Weights of a small transformer language model: 11.3M parameters, 6119 steps.
Each number is 500 + 40 x the weight over its row's rms, rounded and kept within 0 to 999. Layers, rows and columns count from 0. Numbers have three digits each. The size before them is the row's rms in percent of the matrix's.

# layer 11 MLP up, 1024x256, rms 0.111, rows 542-650, columns 128-255
101:556472530451548497513449478442442557495585477476514511548538480442484455510594524427473528439525518519546519433497517471443548448492470491504418524493535523515446477559517566486467523479425508539520543521541524485503452516500508498507540626508457497445499581441496449538476491486465514519509504511468442470520561403566517477455511477489463455418506507583466574421503507518511539452487
098:479524440541572509478453522598447494595545442511530499545385427512490475472508462524520522479474524472496545532504480511504443540576512520443496546475535582528490465533498559492461518554527518487522488572510579509558571473519480486537409504435531541494500589523513475488557485520486515451451542536495529476500483539475486414454542513559556431430472445523475483495500521484498511478422
095:438548488527543465488522524509463526512465478486496517524502479555508429487506494555529518474474576469490575407479551503498508469554477533473500462440477486554502468523473540553432448518511584459477506495561508491502490551484549378607431516485540515456455448479566537536526529531467521521521486446470462466537406536541486453465487513544437487474493501547479486552550529421497449522568
103:525471520530386517528520426512480413476528444473548523496485487501464520560522462538541435469494454491493549494484470546550493444601540539561527535504522513577530441464458563486497539542544531447491461514437584522500476438513560466450465490461533539494531470432507529473459423409466516441469587487501515443530495470505559506445508463475563530594454570477478485511443535492414469435466
097:430433462502447489528514483507580529508490496464484415446572518512458492511515453495475462537522432531516493445480525597498463539553489483526476517457512457498532478468477531501405480544509435497545526512486463436478484501430569464546510518539520524471553469537527529420430455608536433461528553497514410526514545496505522507505529564489519490487509458415514516505536448488539590523451
101:489560515401563500478576477466508420506462439498467529436426558437493574503485511444505502530481556512505484476570472500453481452519490500518560518510457514467517617448480553483509486522487472527501488493539508520496532481549511526492491479450505527554418528515509556569480436549582437466503498527515500505381495409537551504586513520449521480497516460522497533449536477470475524512570
096:498488507522490479413549511464522468507531557533446440520438535513530506544553476511455526489518495540457506457569503583446460509578454527562480502563457488492556510529561491533545600439426524523557425443439492522513435538559560498515490455459479570438485476482480564507548511508464431434480468538592569497507510513520461504501455509514457492522542502499514529495476460570556446456450
096:434477557538563494503492463471519560528532520513480525451495472526494547551529510492488594470530477487443522534558424546516472495442547564481480507511487524508515415510502511467501515500483531524478452601463536497522497535475495474509517526491530439496533440541548497564500469465415479559608458511550535526496480511455453513502503451556417549499518535461476559491472524496493549501536
098:521473519519479472514528545555482424522548380518536412507533450451498481527536483486550543501522552555464584486480462451551512501546499528470437482457473531468505503604514531512506513518525512574512521488524557492473520444428536565550553485420564539517528532477443472525493506558619412466457530447428539515539443489485499535531515480459432497517472517484484478477532478474466541443539
095:474514502486465522421486492479569560552521563569501571467452501559495547439515485510460536490491565506486510511490541516477517450505457520504490510550500477580441514518477538464494554570497456455500536473517489526465472473514452558581525404531486573568480478503608532519435467516524464471560477468473498486480469510497495400509467535527447489460485465554527499471492404545472449440568
106:579542411491541500456535481472495516516533465502480465510487532494418606497543550519517527505588496501539508465500540419496514491465488547495596507494458522493490539524555447538512480545491532493475505525502547472496518525501532530462543541449484466455537487412495419421469497511515476511475531540518512518539505420489460480512500521508497480475419520497539503539439532538425480476454
098:434526440522490452450536553491424496536490473521511477462514515428556563500452547462452470477538497528549509497479512530541471509431534552464456502505565539510490479532497496537485535514593508456474484451488522512531530491445528457495435454480507564439532497569485495530455477493449456531553500517565516496467520592524489521522452518448444459522422492517428455520539438527549559508496
094:485505548518464492496562397542524462483505491520476474393468471468550489476505581529523561526463433479405502482540430463536500523451523483474557571457471486482485475600579490513465449484567523492599550555547474561458499447471484514581561547547525435564442504437491479495539545494474541471465492580483500471504516429482525490475491492498474457458457476533482415519535475507464527504568
102:474447486467502512501565455451452497488425441467525492440480548488485493550467418442543468449528532467434406534505548441547531442539507503507479511439498543451487487493524514457417536507522478448536541593472533468539517496502522479531553427529479615429514510468493573456554488522493513474526505409478548462430461497541481504562421535540463560492486460493521527483479460469521448554542
098:538499561508539500534554490500518506459515499524535511488563501454456450498523514444503461485563536492511538549512434444489490481585482507409527499506457493508577523528440542485547536526493459506541546500527592494410601489493462456549469512449490569512529563493509547426460484421526519456529493531567528413520512513530478486464559532469485571455536527514538478487486464492497558544485
091:537451509500547559502486386488525475525555492538509513523471515509465486452507524483510480463448462479506511528472487569537454539469539510505506434485561538478455496404497566460525524487537504477477402457513538512476577528484531490524582505492487499454482534526584478598491468548427524462513542526425467482416478470485488516528483533498497558515434531449484569447528474500467450494517
091:535465473496508503477537498468472573622461450535542432467473492451499546511516443516463513441565509512564474501467396480471507535562530505498435530531541558495529546396503559570526534468504464426436512458501475502479489486472461528445531508471460554476440501498534543552497491511508432497554485469493513451450459498527520523523470507520530440579430525592520520467494437491446551477501
102:506524548466488528447432501473464443416525512525561441507410504482533508501496471411513475485514474522508487487449557510554445545527464491511535556489520497459517473555506532466492543489448460504497465530495468479447467458513493497480544498462515482494510554496546450558542518501564500452456505459517537452453535513560476507479423454513502562570515478468577531587484477498442483485447
093:462466600504595476411444553495531488554504528502499542507480468471465533531542422551495483500494468483504543493587481493590468482562525501559530450542519552586489536473484560475485538540502459461438461467460517509497550498535510510519571572460518441532513451409559490488506527436469496432469559431441584505499487489536515480532506453440523494514445516551481479457476542552486474531474
099:502559513418462446470571451487507473546525492557520484477507466549517488483515464532469539505507552533449479546497459544500467428498586546503548479499478503549494482490585520443504522507446469500426545501441499472442489482461485471441523473456479526411531536471508487482543484532514489593526541467474499457552427492477509434561519489519511471515429515542572481513514474529521569515463
093:553520581522517497477514513493458421566512432535444420510463540510457460540492449509475516453506568447491459454512485464476412502524483479518540488488497474519473537498518510478448515601511554468579424494474476478512476475500541483564592489456469543422434514429538516452480492507456500495452519501466499467502508506472505488462499502478496466461555507486467535539422511554537517570480
099:528489476460505501515453400482550538506591547554484434520462442540533473505534472548480473552482469554462505485443497513515420544554511434482506474507522490529463522443536439456516501482557515399532520491561529492520508523558522555488524484503555488475541466430564443573516437560481495518467484585558548553448471503495454541488462523487520496575455504538468526483496485468487483498509
103:550511523499412463500439497482547482501471519525553480480456488454481532489471549539470500506509496479526507555568526462528472477415456496490443505552397536487514518492559517493572450524476496541556521492449476515534573503482448378416464499454587510560458538596509529521418481520503492484505568497479487469451507488533541526480522540460485460525466489567492545546516486506435594531472
106:519460585514541445521493389497488486428505570560509525476465534486516500518479488518496492496488495499520480494459516488411483431484482436512488588523442508471522477577527494508481524476402456509578451497504589450566479510508476517522429531499507482517464443542619536522525526510499529471482495500477513482492528468501436492487604517490510495488509490484489460447508508545533525485537
100:438436450479565461487524514530414484537514576428476507511465507482477555498459504498505474478529543520463503566518488464587482506561521479521490489540524498446449469522569503510513451525523445574392572490479525461525453481536511469545475452465480595512438487507438510471497565556492515504461516500524486515479487520525531538522481439568482498485469475521528501570463549578500589471500
096:470506397541562451583558581519477472489483477518525558468487516510507542518451483454503558489528561600561478553488396520515526527466432521533511495486524421495507461548491460519473535553530485565546500471539495554438427476482518462538473497538438473489440511466491544543481477533563531567502525497460538533554565558489439518535465495472486469448538412508553485499480526444530612502526
103:486440532443442482550497549522468389502433597424501525509458471479456433476445567456483536490557432580457438475523441513485504453578522532513453542522553540461507534513543472455464466547498447578550560509472511489500539451491523391476459483517528554494460502523501512545518535489510545451512489543557510412420508510560451460543501499506493493516487496438533503496506460515454457438560
100:479495474444474496518506475481511527508473558486551515534526549472578426500507468518491472485474540527501421553442456512534509461465519484483517512516531440450526536423545496406543539421478450537478464461543492521492497570448500473507503497502464505487477384478498557489498446526475493496543552589544458544440562554494559516561466574508562546542473513436402489512532454519533556550528
091:456533537530498535447469496520468488529522448525495510490521531526534413548513493488508463548430511423487457486454467493450475454538490575494462521471519458505470444510519419464516570511567476518508507529448438502402486573498519525498502513450589539520525534537508524508460471530513448513503566538497460508535478480458546498447523564512487468506541480530439495488480509566472526401498
106:566449520442502499530490497378542430523478449420475519480520539470486461551565466510483479490512505527492527485487470507497580491473504517405557456528479527474451502468559467481496598485545484493545487498533465503536485483504536514601479495519459525554451512491457506491513551455457493465514515499540523460553511451453468466562523555536400500505601486460512478653441488470446464541535
096:492511515446500473494479514523508492502396573472484459499495508507560515471516492436492447493543565536510537566458527464439505529513465523460383512436491522469520512565499526475483498505515465469483515483529510493528516507455452565492509512490482476478515481522558518447526488480489506540466556586494468547506526509483503497549572503511446522496490515446542404476482553477491482516460
097:480513501509520563510572518435522565544510460520490511540456506522475552463581503483464445457498522480521507398477516514478481467508536393588489503460478520581541459501488468577534560517496539542483567466491538524469500572549468410460466543482498542583370542527513520519523514458518487452463581530512487529488550518466518488550510481454412475458452508528441486467480420459516497454454
107:494547430496447485529520433451538571538509441517547414535493485554543547497477494483467509496512531502480486550553564533545615469493464563541547500478513513425524492451578484468526500493540513496514516457444481492479483505423465470510536489493485476568537537512531436479429492434496549488472511590466500467458478478461515479476594479487406461437443511557532549586448498491509509536515
093:496472517452507444462525493519517475427543495553530488515508517508543505504534518548403467531470520459456457479509510516547499541562474481462503489476486549454497493581490478519581483494571464563541552450500517529469533506455437510560574465459509471528508521518499502548501479492486497505492445446519537424541448496469520552485509564607447468552483477500455522481494531492454513507482
105:541539525510514477534518543503491511435535502532513482513459557579544553533495435519539480447461478498545437524528481483423481553558496491533542583501560564424525470450506463463493511501514521400534409500476470528556530508526484454480494490514459512504429501515516550492423519526551514394428474532537563429456495455512442499527526473523500476501501585454545491442516538547497520497508
099:530551589504512530498515517479457448544462491507493518464442567514456432580502503580513441496456496456564492496511573550465515513599552459488568515545500535504518592492451471514519511456489537556523591473504523462487489461505514572497548518493463535430502564473508495442422528483515517500491503514485480423484473535483487487547494512549496482438547489484534586542488510540434486421495
096:544514535489494523500565555529494567487503473503549491508464456570485509424536496507447426552518526541522490518481537476485514521580525478488516593502453552528415556428473495462448524464464470550510466456483471511551491515512504429450473465527544507554419553470566530447490463507522515526468548526505466448507484465526409604487563538546490536488529476461513495513540485402500580560410
098:455492588517518493527426426539502519537453474483545459551492414554473458493503426528503528535502477550444520456525468439508510529530589531461551585520564510522511526495521505486493500442441457476552499474483446395510516515454498469517503523519543492532495523527555529491489455565545494509479595472434491485572426495472456477500518518507454470530451438519496455445516448466500485463473
101:537566456543511515589477586536490443424520449506462478523435426503491444519554487465442496531495441520527513476398504505481472576495392546526542542455423503533479534512519536507403531462528434521612487473566534460476532502451461591465501470443500502537498522505564482523512476518529418461484548555558523479483507524572501445460476517466558482521555506429490540483429452503506525525539
103:550525503507441551510545471489581508469515470487565418465502536515458472480532478584510524459446438475528499502539588465477478472466503533499584526523493481505454520587474472554497496477522467474551531430534460482498452484478488470552572493490519470487475570524474589429567506470466444507493548500544439514511499565495458463492532582517501486416535527440561499540519500535442525525519
100:481424530483489625492438567550534532540544571546462479496511475428498444480483570470529473461464525514526489461535548529516515485479531484430559502479446485492451535506475473554452518413505539553477491530460454529505543506465528511502471507455499570551575524526545487453477487571535511409449559466573448546438427515500534479540480488462484507527541597498513601456462534522533424515506
105:460534495531570512460466464548478452436473461510487450518464532538522534467526478474473513557551559503582533498528473485523565492517479505470450520477556493579524562424547450492475537518576468470454559514537489389516470504486513528496486520481437491498489516504500511532457464534431469526508522417528475467510462499485538469499444529525474436412490438492528518539553528515534517473489
103:502517560464569592582396456641552512505511450503420427475496509499462521540434538460493570547494432542535509514478503439497523540519444518532543519501422513503512548446482549500535531490523493480520481468423507479491501501493506476474419504485524552522542518453513376483557499574481472433477517435443387509491534528494451478438498524530487468509530475500485564480518560493559455483498
098:454501489459526509456461575466461535456567475482505464530527455543408503419503548538484498455517507540528473519456505491465528528477528518488551537488612524471507472508552494454440468449524492473474504542588559480430473515493540534469491576395468452449569493508599577548511490494530452557507496520512437491463500540487475443544480555531492555473454496482498486479512517487481523485443
102:492544452520522482542567482461501512528542453456511528538513535496556477469414462465469458523529508482489481452505492520564556456502490550490548529391549456570522451531485486542511428425502510469561488450492490516547524414509474578546536473454531484517559511532509463531525486511585518509510582476552461483535519440463482499450479495457474504497469536474475530445568454478443557545489
108:583472518551509475463507537491488514442581485510488464472487488442567459493505490494451479573504526510522519521514497444493553532447559524403502520531431491568438466505492404518481462524502481507472450463471436483487495463495494445544585534574477494581500518452510536454471478533500497536516504486465513481513446440487509540497533514513511524435530464465462513519481584502556539483513
101:517451531540477470545457418497447519546487504448531481515468475440507454519519510423494525559504423440567516439480522463548577505463481575507503540432530529473521508534553531443513493506514513548464604387534454576528472486459501525475428580501567503508470491488496465549548438476568516452427495529466466515446534457394551502513482512513538430573466455547505560519438511503526487506506
097:504504582452488445511525521493490548502476449458466469501443490502511528521468412523469502459562426538567434459486525482512512450523490474470439428496527462548496482415497560560515497557453489526517521479474507570464490437445457541548521523393564531608586506484506486502473512518508561563474493598570604502530454482517495509410487545495532509438485492537458507488487421510486552478476
101:491534479492504541503533404518589554537509538508554529485567453499549485476435510544539496494540524448542562547469415479477480506535522541483515511446485538484502560533490501452542441442506440454553499500531583493499507545496478443498494466514465577449504549494530451512546446520494511515534511522502505487569406522523450525570478536461512499462486521499524506510510500490465486501492
101:491490487481503487477507557457512525495498531550477547481491509475434509422498446474438491507593431514517521531457539411556478502511505448459552439517497468545548460493553509461439494469567518405546417472457507529494531537448629518492515537415499524525525534425505480424490447525487495537553481465509509465511529478520525502478545507511540491442467482443506471516587512481524455568505
104:494522497453517410505504519502496449425515476511544486554451498488520478503485503508510474531555559491501502518495472501536436478484521517443470471577482527464485536492543603477505463540483579479475492409570513454497528536504424464520499511510543553531567541460494510480481392445446517468541559505469482520476526512582486480471515434382487588506451484565500514528509531553462493540483
099:533539553505552462474530432474506502540485402471470390508470482496503398488490568467524440504503521485498507483535498522509500475486527460513536481536520476585590536463535479543535442499485525519480474475548444509515557411463469432446510450586466562516514449515556523516520513495436498465508506542475500516530464520430505487522590550493499516516468558485562540469528550514395499543477
108:540571511531579502463450520542457572520533458518465469437510474574449501527543464452594496527482486515549438472517580452482487485482567543543532479554477435500464501510495459494486499493490570506511438451490476530548480500486503512556520479508513414429605536469481499446583531461430453501458595514511507512446536542536522486444562432524429469437477515477501464443475463525475440493519
103:520531444508467474416583569457496472471475429488445553580569493502450448508457442530525489450544467550478467508531535511359485459525506466577456491483493441519474498521512500497483495513446455557483451486482475492497393547522506498560527529493499492523545461499540543423465544501460493575560493491530476484460551555486494528466444534497519483467438509509574541467529424477494471520514
102:466529450444552489545525521522480517454522507511470483461511565438592461540496550443495563511512494436498504550556483506471547545416493494477533494485414507546542502455520516526456543551453492458555490478503443573528550587503394515463511518480442510535475477502469494524582551484484535446482469533514471555443492490519523533460530433530494554491490506459493499489549502496506469457511
103:562499475516483547505546466491492428517478487543548525508528526441527452568465434520531473485503533517526524457483459439422433467560554572518477573480412448484445491452545503502504511508502484494479540440465456522552503535506526547496539554435501481532433502531571529545523495534510530566490557493483590492504427484454455555462484532532451491475512529442461495507478431509549420438488
107:477557538490517567495453550435486500448505541497503478586548527494563487507485576527502499504443483466465524538486550466578511505443491491488559421495564577462481519451568514522526502503489498543538463514398416441475518506469551493565488442441515502487439488440559528518489515441521495502467530497486540450442469465497483483474576506423503542544504535499485549526485430531475523471462
102:463511489460506511468524514514512485428521500537475498478453515497556504560425525460506490547514450526435463478549504512513517536540460428445489508511457500481521441495514483482510551493557519525488526480458460508514432465521525487516461541469528507563529477518487472511403469404492486524542497521481467497486494567523429479516590501450471503482482537445543516415481515490469477491578
099:432519551569484515494498515571421539490453520438436490398421479495488531492497551485528459454526479472521545494525444506531432506525567472484469444467442489490554477565509477524561454499558503549519534508541589476506482510540488487510531462468550531577460468485565525485478463404526480504480473536525481516491472572492565537523465477528529534531491510551488425490458506532514509513523
101:440469525505496470484475496528514541451535562538449459482388473465557488509542483544401497456526461482482503499517448512474455514503527482529501529509417469525548474525532438548462531499571476496495502492483531458514470531547498488465536482535525526470496483533536503508553548558519506464545497444522549498533551494434506510497470474506415504548485479568473456531504432533504558465391
101:473456569522567543475484510500446513496511482524472508508569514497512495537505521531541529508514494405498518598458506531536522458498541537540591511520474508472530479475524505486532459519486505481512460502451403482466411485510439463491539449433512460502461524476560514457522517474490551505529543440513487502489434511503458474445429500419507490580489552472598533561487549484454574528472
105:444525446528488552487531495454497522518502421486460491427515546430471429529521477524532392534550538457483419495505522514444551464484539473595474481530487448501484524557477538497468526535489554511526515533516545527476430435539477494432544507463469510497445502455496503581550441501490524501501536531587508505461532567547470523492514519494461538503525502500482401479507502446482490505497
097:507528480535463495530467529507553483513468497506509549520558523489497512534483488508485485436507489482497536468510528471529466518529513564538534509446499447534545435623456453500427463521489449511572470480489528503501434525483527522512491404447490549511536466468453501466542477468483478535520505491447517509493538509470458525509570485466465404498466401479530538464591500468488528532542
096:476521489401454496468552530488546510477436521533467444533430433503484541483486453489561471494482478520561534523492545442491497485551470553524436552478497551429543535479515447532552527484579573530493526505515452539498481437440537487461471466491531542497507462526389458516464475494499576497539503508434594495448497520524514465484482545467517426505487510552497505502553487485537535506467
101:586478482433525553521472505485483476507455502539526461423492464459478459489539524560511463493522609504463477522526519453488569462495492525533494561532487539491524529542511508485454485456559439531472473484527537481556502467515513497464465455502460547476521524525458511490446477547506517474480465464526472493498585519469546525591505469462490506530474525523437540488508495534591572467502
098:561520473453493511479556413468516497522453483529531534465494495474534501419543503469522537496515447493490480457490501501506498546508495543491507470503409491522421540510527485553407502429598498483577512483492493558480514603406527487480483550462501545512511505477531470540448543479501451486420536453387529467527461474501442559564535476536512489531564518478520494431405445514532494501463
097:467504434532579484425522445462457513508503427493445449439505496483521478496481463517578502546515496547479463476442458474475523483570515443406505518497500535423506505421488537471510440472493543558481475475509500512557561506470506430510509499479430512501459505505513446537503504545483506431491556449509466515505400501482545504510542565552518555513545502459520504505518444493505491452432
093:450569512507443491503493448485496497525544437439455564514499478550543484503494525460485526464506444519543572566638449541529506531470455546495544514523530460583474512448456531487535531472499542486536546489525477446512492496497483469557594537480482477471500468459532491494426567519513498503497497571523468504427494475502541551550575540491466498533475535454557543540463482522462478518510
100:514541476507552468480462516433521520455478461518438463479498407481441519468511469493489435515582522530461494562461518515488534511533493559500444442537447477546513506478565524471471545530513484512532569459547576445555497458479507518446479490477502601490486514503509476454514513570542509486519564513502531506528511496494439554549424489533471475497532554529536540594483527547457510477424
107:465516527422491477465478457472525515479530536456474499536544528495574600556512539509504468484555364511478425511489490502485476548465518493489469496470537477445546503530499504542510494572457468438571550504476537479539458397477575497462516543605515515493518467457515501467503519516504522529533476568522488543468460451488452506478504479500500516492538558478478604536517551513477516425488
101:563518532494535463556476557517452470488467529499501477500556567417539585471438445447467517441499445551506528464473411467526449490470413409401514531451452514513485454529468536436472518483538528578539535524474531556558548508530500521499459481495451518548439548480449531442501527552503549526503546505447517480520500525483517545524445407485535443444584548533549526477532543531484546479457
096:454503499457508539508548601578484481512479499526502529486454424546501459509501394418475441557505516554492484440414518493514518474462519481431540507449462548482547515555545480479476499505513487550451469583425527446464478477423462539531507473505460477537539551480527462431548577602523542506512543496432499426482435516490557524471554523481469479459489552513525501488513476460493557478563
099:405481534552510419478512523453486524524544458559528482488514402462492482552511476501488482488514517474502506467478465543449489544457538433533461446489406526476484405550553504505496567540550564487518503419532437576528508527483507476524464504544506568493515433488500520561435469497485489538482490529542494469498548553568532553518516524500573473467474575508419507495473474548468489464521
101:594486525508598528478475575520499462413440514467480521464535440544494524536484434444500489516535506528551524474501514503487462450527539499550584504404505565415446537546527527441454562437516514521413450419533549529485506495502492482485475563541501498482486400513502514528536509521564517559535448480526483474525555472464524541593503523479487557526484488477514472442530576534567592461449
099:533549554492483560528475492492470449497489450498438541462476529501462499494505502489529444394501484534533474516554506501439491493492519485456470515444402530543415462459473477513446505575611563490597494490484463495601483498472518444528501508464484517510483511432484585505558524475425503490503506555446526480560569517442439457484524486578514457461473546458568414500540498479496476521490
101:548467569522560569505525543450527499465540525492472461465538549490453468488512602518499462479518524430452596478515506471458473550474548558461491549515482504596479525556517402470579529519476487522490493449480549533600480494505460559552560489527492472523544445534487465474526504464497515498525524486522503489485466571548504489519485514510456477468467545416486473492446525556540473460520
104:528404539477547453509550507481426583459523473476451480512522575511469485484514397457543536561503492588433503450572550546491570511458493491470536491524530523537531511477470513551443563480452468542596503545522521442555447572489460510470482536564483481527520542494509500544547503575562475465456493435505480460462482490457505539485466466490521489548499513498533478565476510500551483446495
101:465456493547524442530488551526486527509535440526496477502511481518475582533442518434605538511544465490558454506532471454545525494548472528474482489495541472516560473490515502515483513553478494508582521537567511464488508463470438525520424521523543556576482487478519502414398495503561510506530441487478553546465522511524504554452544506424521506496472427548523476519437528537461479475538
101:575452492463502541511499526585440467485515547454510466476527565511480494430482509438432518508500582571447457561474530527533514475487505528489540520495474557492455517533520411486483523490504610464536554482502490486515494474522520429482475456492546528541400472520588537426433534515461618524477505419508486543494483544469496495503526459504411529461510507478548434491459473471456497415463
106:533576465533447564489553502518503478533524433417468426468482514436534474418475523492497504455553465411495529473512528494521479485529412533450482454482525579539480475538488469515559519498557496490544535496478466454546540510485526540491498499467501491561498546463491526547517399478505527526529515423515546506552424403487513486532470470526435441499519485557505486579562468497470461498515
102:477500382523507450442468537598516483521484481580484484493550487559591482496474495535509471460460566471498514475482586526552462488539474510509470533474448507458455537518514463529504488497497493517479552575436471495554474540527517461545488472437511458493510505478519585475502441511510553585534521569603579468423502529461494549485476545487553502470506457484523529567477491547531533496421
092:507535487499491570555475409433499541560461502477462469414526601516529515497477505533490519473506508428543525549513487427482514527520444485533526489520505506566548491495502446479465449494389484461469456524511471523464497524519509511504476454457517480461583531541486454507477518515472466491497478437542580531490491478466469433489517494458438478539448477510477550491607507489449547492486
102:514441544535546546480505469492447450479538566555460534470523480504511489583533515473532450496508452430460470512467519514470516507455476510473469444535486527537527562452538451507481466515512574523510513542531453520472461484453539425471449572540536462470502521447428511525577499548490511492431503474414561462479477492478485481444536522583507484488477462495423434488597553503485483529530
096:547519538469519483549470479446551537493448528520507523523468487508489514522533531486492488443507507508468497536488517533501498539508496546473582586584438587438507502486560547505468485444519478538458502495437517537485540533564468478536444516512503492507464540466532560486468563494464483533497453473565524460552473527554499478548535475500530399504442568518483476536492533518467466461462
096:520508462514584441558522491462533481519531549537462542504457493547471483474551437466507466530522512462528496484572485553512505465508546426517495491490451540491462442451569544495563530509567562533589494515534478508472560485480436511527470491516539433502455513490544537494497463479459404444432486476568434481496557496503477526515592426494530531472501443516534502538495482472433510503500
103:471576498505472509454425582556510574517451515496454471467541585510477484504459462523451500481538512453451492470459497533525475527492513524521421532474528501468529473452500449540489532502433503443487512447444533479455491419472452453454533501470460560510504496476527488514518439494559539510595555532530441514476517473519491539445529577443489488421495566514492533582522457494569462551529
094:464463481479526535544496484543532468462554482459516507541511543573480501542553495438453456489488479568528437500500488507478510565548446505476512561525524539466423433540539528471510537560486514478407513512479444520480519503479448412483503527475480543502551504550590500523499496539526506462449517486500549461477537521456500571519435460553495528545581523505516485450529539472506430517437
107:458398482533465494557474475578515497543458422521513417486480521462550561545453489458498492446539513516519513520481472495506511539560564499429449559516423457440515518490534450563510490520498460432516494519464554435477488403515433430536516480510466472504530565471477511605504481442552542537453597491481442442557542544514529443510493515531463502512493534450530466509468470489500484458514
100:507501462547488482486521518531505475467481422467494494475558481473479543450507451416513518531562439510521494538518530516437458526490515516522474452491520526412527530552538519444546547487448479491491578472475515497478473523540468511531505472497481499526502501528559521487410486574495544493481477485505559505496589465517525500494499442585495462537479523467520422502473467545480498431508
103:489432575491568452488508507474485428449522530497471548493489540507510487547540510444555503468498455493504399511553476493498512530525588472422500554527454483448559452493440529546456480499484512572517560475495479491529483468499525524463473476494482549536570505451533493560532471483510494517508493455528536470445508581502462473469512519445519520463483460481547531483465474514533512435525
101:491466469468449555391492442522519519498534514505539491402450442457508551424465405515536493466508527534520481477452488551543459475482530563447577561585501534510503553469493545452420469521537535459480514465468545525461538490546447510472527534439472491439496490411570509535442500495436559451555520461536566540479504552511479452489485521519449484459552505485523482435448515520524557502496
101:472528472453527428459516455464570488462485451507540503487501470508453446517515443500466520507519504440464512523516471472472548528506537431418490526489530432440514536481474507443527485424414411522521509535509557448579502418497466486521442492551524488536457513504600507521509481487462555598535540526547460568498549484489506531518529556476446509542519537501520476535388504454517502444544
099:465557552513487414444516513491511451495527484541504458547550447500465487552512569524492540513490507463518577519498414514566431488533421493504492481524478518489496555534492514473550460524469495490541489448455490546497515480450494483518461494482501470501527519559438538514445525477548494567563481479579507533494514433448447487511496523553464508448500481490513434446535467573561510514457
099:549516445580516490511497480466561407448530459512477531458528492496526511489488512481477416488516550475536530470453545548483427505542546458509494514565490536437517519549527480501480477504506511553482526444429547492394512523521394545461531542434480507470521518482532475531481529503501484552571536560528605501520530468389548546507574466476481514488500540467521441496462466531444530432574
101:467549487539535536529504550486451569497498496470493467444541496473504429465468542480532540451476486526445487506583573486429410532471465559528545474562478514487582422485440545489539455477541484543542575489568504484523493507435477544521530471563462520567481484567561495508449500501571492450487555522519539454432516485476485526515532594541489521455496476481554487468465467440478463434573
094:517490443479463487466517530450516403487514433456496456488491458579439505547514500470513520544535478475466547466498426461526480408459493500516562491536516548548478467501497502493573504583540471455549544467457440499548472433537510511521509606417553500566516476558487482584424483484501474536535591497508473461549552534450539485516456515561524505484462429557500494529452478500445487526599
099:487448534507497540477577493470490519461555544491549413508578577478498573503505446444504512498506535549507544522508457523472465524562502536445508450518469527477472484506528534480417489449480534560521514542490473486520456462523518514515420452581574569540481469562481499448507531546531551520489434549471538509482457521493505480492549477564534483429468573433536514397489463479527469498432
096:507501539405474510525546497519502490551542473525462448471479474419490420513543512585504463436456522548444455488526510514500506426478583465499462532495559501531521565481470535464482516544428536651493527444436500506553446454564540461538498560492509538482510511431397523449449529476445513551484533492459521501498429475438530427548492522559591483484500496460523432546463486511508468512543
102:442489511475460498452489466461466528437506534524533567505417463533439506456526472460501487469574435493518413574502546559513528570555450511495545518569469557476503554551531486459472489528518487480548572461494561470526485524468457518485540488404549524433516468512544446450468534511450490517457472581456513477556529569465514520586482452510494544501505457505440517505448527464494473410599
104:492489449474519523476485515491509453515516504519458445485518490452475445506484542436469459496483473535534513532564453458504432478550464536561542477454514536471458557474458487472475502486519515545513584587466503498500552466526462492466439452472525501489542476506512438541392544537475455527491504551485464524468520564532511536508517507506518447545464548524597512489469567482576515476451
099:560481537572477563503521447490555500465458589432451483544511542417495538444483464457464528455538486514497511523520505422478488566504517544572561495482440496448493538513532474539570445476477470500562467432455529442524500455484523485442545558513564494479457442491520513429495453559532502507510552458498534516424491508496460467495522488479445485521388445473548434463534506465463550485481
093:471467528559538485555526528430504470524472532505377462465518496511526476475465492433502493507487479556500533503452529508604554456494520496533434449420512469484520540485495528435489510413510482555495531478525526525592462510432529457443516537529527498565479481539462496489477457515554527497551497505515528533527523499540499551489467390503507540493555573538578462486533562528475537498551
100:496470531502535528452556475488461505481502452550501560485526474498546458485567544518470565487471510505464564472491483537529551478511476469419462510499482558442534418557474490497540461550495465561530500443531550514522484466514446477521456490516508485489585486613490547444573496474467499453453465491501454504396454518512448498522452487460454510441455560571492530516445519460500521496589
100:448428517509453512490430519516443505508493533421458508473503430411533548549427493411506480489527433524500529568494477516470454571549486456489435479496513504431533506542538467503496429533483476524447547472505518535503445548471544528534480552491448409532518494462468541485461467540525538522538446561474539474459494511490555547529510608528506513524499505508461478498557429428486497540516
097:493475512528492527505523505452523528501527572542583514501507538526450534487534457442542537509526496515517445485470475464509369419575478519454460475444477465473592501511512510512444536497446467540557535548499465519486509466543424480411516510464447474597465484460517534501567494440493491558524507474523493515454431448535434482467542473566482426529482494539534514484500525489485508531551
101:561504580521499459538500450494607512479446462491551460470528513459459507506511488481523453457496501513505481503430536416519470538492521531477510480462504508499549534492571548507472526435519569488483482503546548538532454525507468465444445505538455512523512428470432535518524501592512477482501511491442467553442539607518503550416519432469486538557520516511477552494543470493510420473448
099:570486525490467479580422401554484482498523536460575483482467522419505481546490427439399511454504519483469562486502505472494482459532522507491493576515486492472495507471450460472520509567503538497507375498558500578525510541449461511439559544444511501529460558489460518541507520537565426484479520506554523521435446573551510470538465438546535518547471511534529407553482542476486466479518
107:469508452516495542566516458524545507517420523501473499476503448490515502528451484456481506516514504463581593543478423419527504473489454476528530517491474527528484507473542455496457531460476511526578425471598469457513450527496498467468520550447423516489517482476526571497464452494479533492554535481501516472523517560560478559534503543488535480438499475491528449504554412519531513489544
100:454543516506545592506518462465515519570485528510421431435571447520535501424489534591552470495461492457431435486503523479485491516544495495520466521532499486546479523496520504438529510529453540483504495513424578550499513496512476481459495469476523451434526586540581512473560438506480506438453540532474498525433495476518448533526570550531541473494483514454530546410481496524540488555522